config = dict(
    qk_norm=True,
    extras=['local attention windows', 'gated attention', 'a norm on each head', 'hashed n-gram embeddings', 'a smear gate', 'an embedding shortcut', 'learned residual scales', 'capped logits'],
    init_std_up=0.0594,
    optimizer='cautious_adamw',
    beta1=0.95,
    decay_shape='linear',
    final_lr_fraction=0.0,
    batch_tokens=[8192, 16384, 24576],
    seq_len=512,
    doc_mask=True,
    train_tokens=126100000,
    steps=7770,
)
Each number is 128 + 24 x the weight over its row's rms, rounded and kept within 0 to 255. Layers, rows and columns count from 0. Numbers have three digits each. The size before them is the row's rms in percent of the matrix's.

# layer 12 attention value, 32x64, rms 0.122, rows 0-31, columns 0-63
082:096120193179127127113151122113132155144128153117146118139130117128093153117119162159113154111127107074125124070151135119129160105138109150133103176126122120108112112177117144136090158142154141
080:144126151114137119100171124117107126132158124131132155160112123155103127115111148160127108161146115156095163113095133142176117089166096120130092156153156131116121142133163059093130152122101102
083:155125138118146109097145113114087137132126145125187177157123120086126153141130121134101100120156118099164165125084132144105123129072104169139108113136139155122120089141104128117109139079125098
075:127106126122117159167079116134165140124132096144155129140135139119145146161129096128117157127092143124110088072088138112135117107117123123157146061128114159159127087142128121146129091110084103
113:175134124113108156130130147142140166088130126138112162098140111121120120134133122134108129136149147097129142159089127113127144145113155072182172130130148172132105076111145141144160087138169103
073:111150102142111138128136078103149123136114141122120095127149122180104136127130128140136123075187132151123146116115117110112107166128145133091141077129153132099125100077119130133126110144056145
289:144113131124136092124096073150105101104134146062147083121129082158132111128144077127104153113117139118105123104141103134104136134121122151111104133134093111133132114188152106155119139121156160
090:109146123092122069110101106134094124142161121128133105120064103143101138119117182128124079136147115134102148147087135153122133162138094115123113129121118099087091135154109142161107134105102129
067:129142097122139170109093099127149122104115109120090124122118136099136096146127149160150171167130105134123119142116136124086136100079052123159150114119139099113126117119118107106094087162136109
082:133144113121077105184127144109145126116126098134155146071119144092145126131133137149158148135099142131121109093161132172127126095110116147114159135109104115151123110084127184126131115104095174
082:106170144083147121162140132121136134122133103133079142120119173135170103136124135134111126156130084102120147136129127140108126148098090133126120117132136124123138128115193093178132164072086122
085:110140155088096142112125148181118102135123107133119122170151120084105086137109141125135141131111129092127161132135098132161110120195131122139137122148165155095126142137079143087130119154153162
080:173083130104155081145114130127121145094132119117108125106134126135132118182136106128124113133121107123132149127089104157168113149133085142101128118136132149098134055130121093161181137156133109
074:139105111147097148103064125129125138152105155121172117152117129145161158145124112121111076093131118042128115154145104131129104121141161142132117097147133113137132123108166113117133126175115121
095:127136090120179117073126151124137143083109141105125169129145123110090120155130107128133123146140111129164123107173165130174122126089111089149152160131119147125083119133155103162150116118160125
074:146130124078120131116068126153176129143134108143104195100141134111177142137133135138119141112140129117138147197119134129167148110162125114112149126150120160100125150130137119134110094138100164
079:102084130132095088068134143134127168142120114124141145129152105138096132123115102128121174145120135128122120138161144114094122170118107145129100114131106118162164110119064135179137122095096107
102:127134144125131166120146117126119155149139119145137195138131136107123169181120125156113096154123122163158115146104088139159126117141150106138143152165163130128095118058100109113129102098130101
079:149170123137140146079112128134115095128122133138188124129168160124120098133123128127151160144149172120102110179111153101130127119113112093172107141093176124111115114130099098167157131140122111
086:165122107115127098182143135116173138108128110150139089119105112125124168121152155123103138128138147163128145110128161145121119143111158176104102143114111072151157146097128096180088136124110125
085:148153104138116116145106149152109164130110124129124129106158097074088124142124116139150084208113145136127131111116114111182124102153130107132155121141096127129120164089135126170152136094112117
084:062091199090110108112141122155137116092131160161130087123143146128113149141138121122109157087117133139159128103131112132133133139113119126105094096143125123096131107111168136172127146093146136
079:074139082139147104111081139126116111156123108106140105134137124189132144148133181129128169156131130144143120078127153107111145141140134119116107112110136113106130085080150090159119136135127095
177:142155128148110161097165176134140152126124108155109174149148152091112128141108145137160110160148129104141143173112149121157136118116139071154162149140148159103109102090123138124167111137133094
079:155153098102130180107128129144173139124106124153183144128105120158115110130118109141125130121139069139133163157105138125138144141102129095122177132140086132126165136175120148098132102133090097
089:149142103136144094153127121138134139125136121108124151135114083141104132148134137139128102090177182091153142206116154099136141147091153078149158128125105140118123155105100140125131095127110118
091:153130128126117146108133097140111107109139120115158063117124071142088110100132116129150145110173161114111144162150145141147129134079159106119087142137084119109121085161160096128134129141142142
079:132135132132161194109143088129113135187120079145152121105134133150054159158128125139121127133111145105145117115162126143122129133109125128090132127165155123135126162081118096127135146127098150
073:137138146113124096163121151134121126114129154114146079144161134131151156179144108130146107117125097133135163121159113136164127085085149142137100147102129133094127093179131148125193146149161133
079:084142112154138161129171106123121103086108103116172121126103158102129161145132109129128119131094126193131117095115145116116139173138086130154146131098135101126132136146117110127127116175072110
071:155118140110176143085146149129135121149125147127105158106169122140112143115129133132114130151114127100120127086142108152124095176142138098143129107168127111111106097136113169194156115182132163
079:126135101111123134146095115113119115058143153112126150094093118114058119101129117120119192145118152131134129144089120117114128116151153114123108106144142120169128135150150149132171101119079116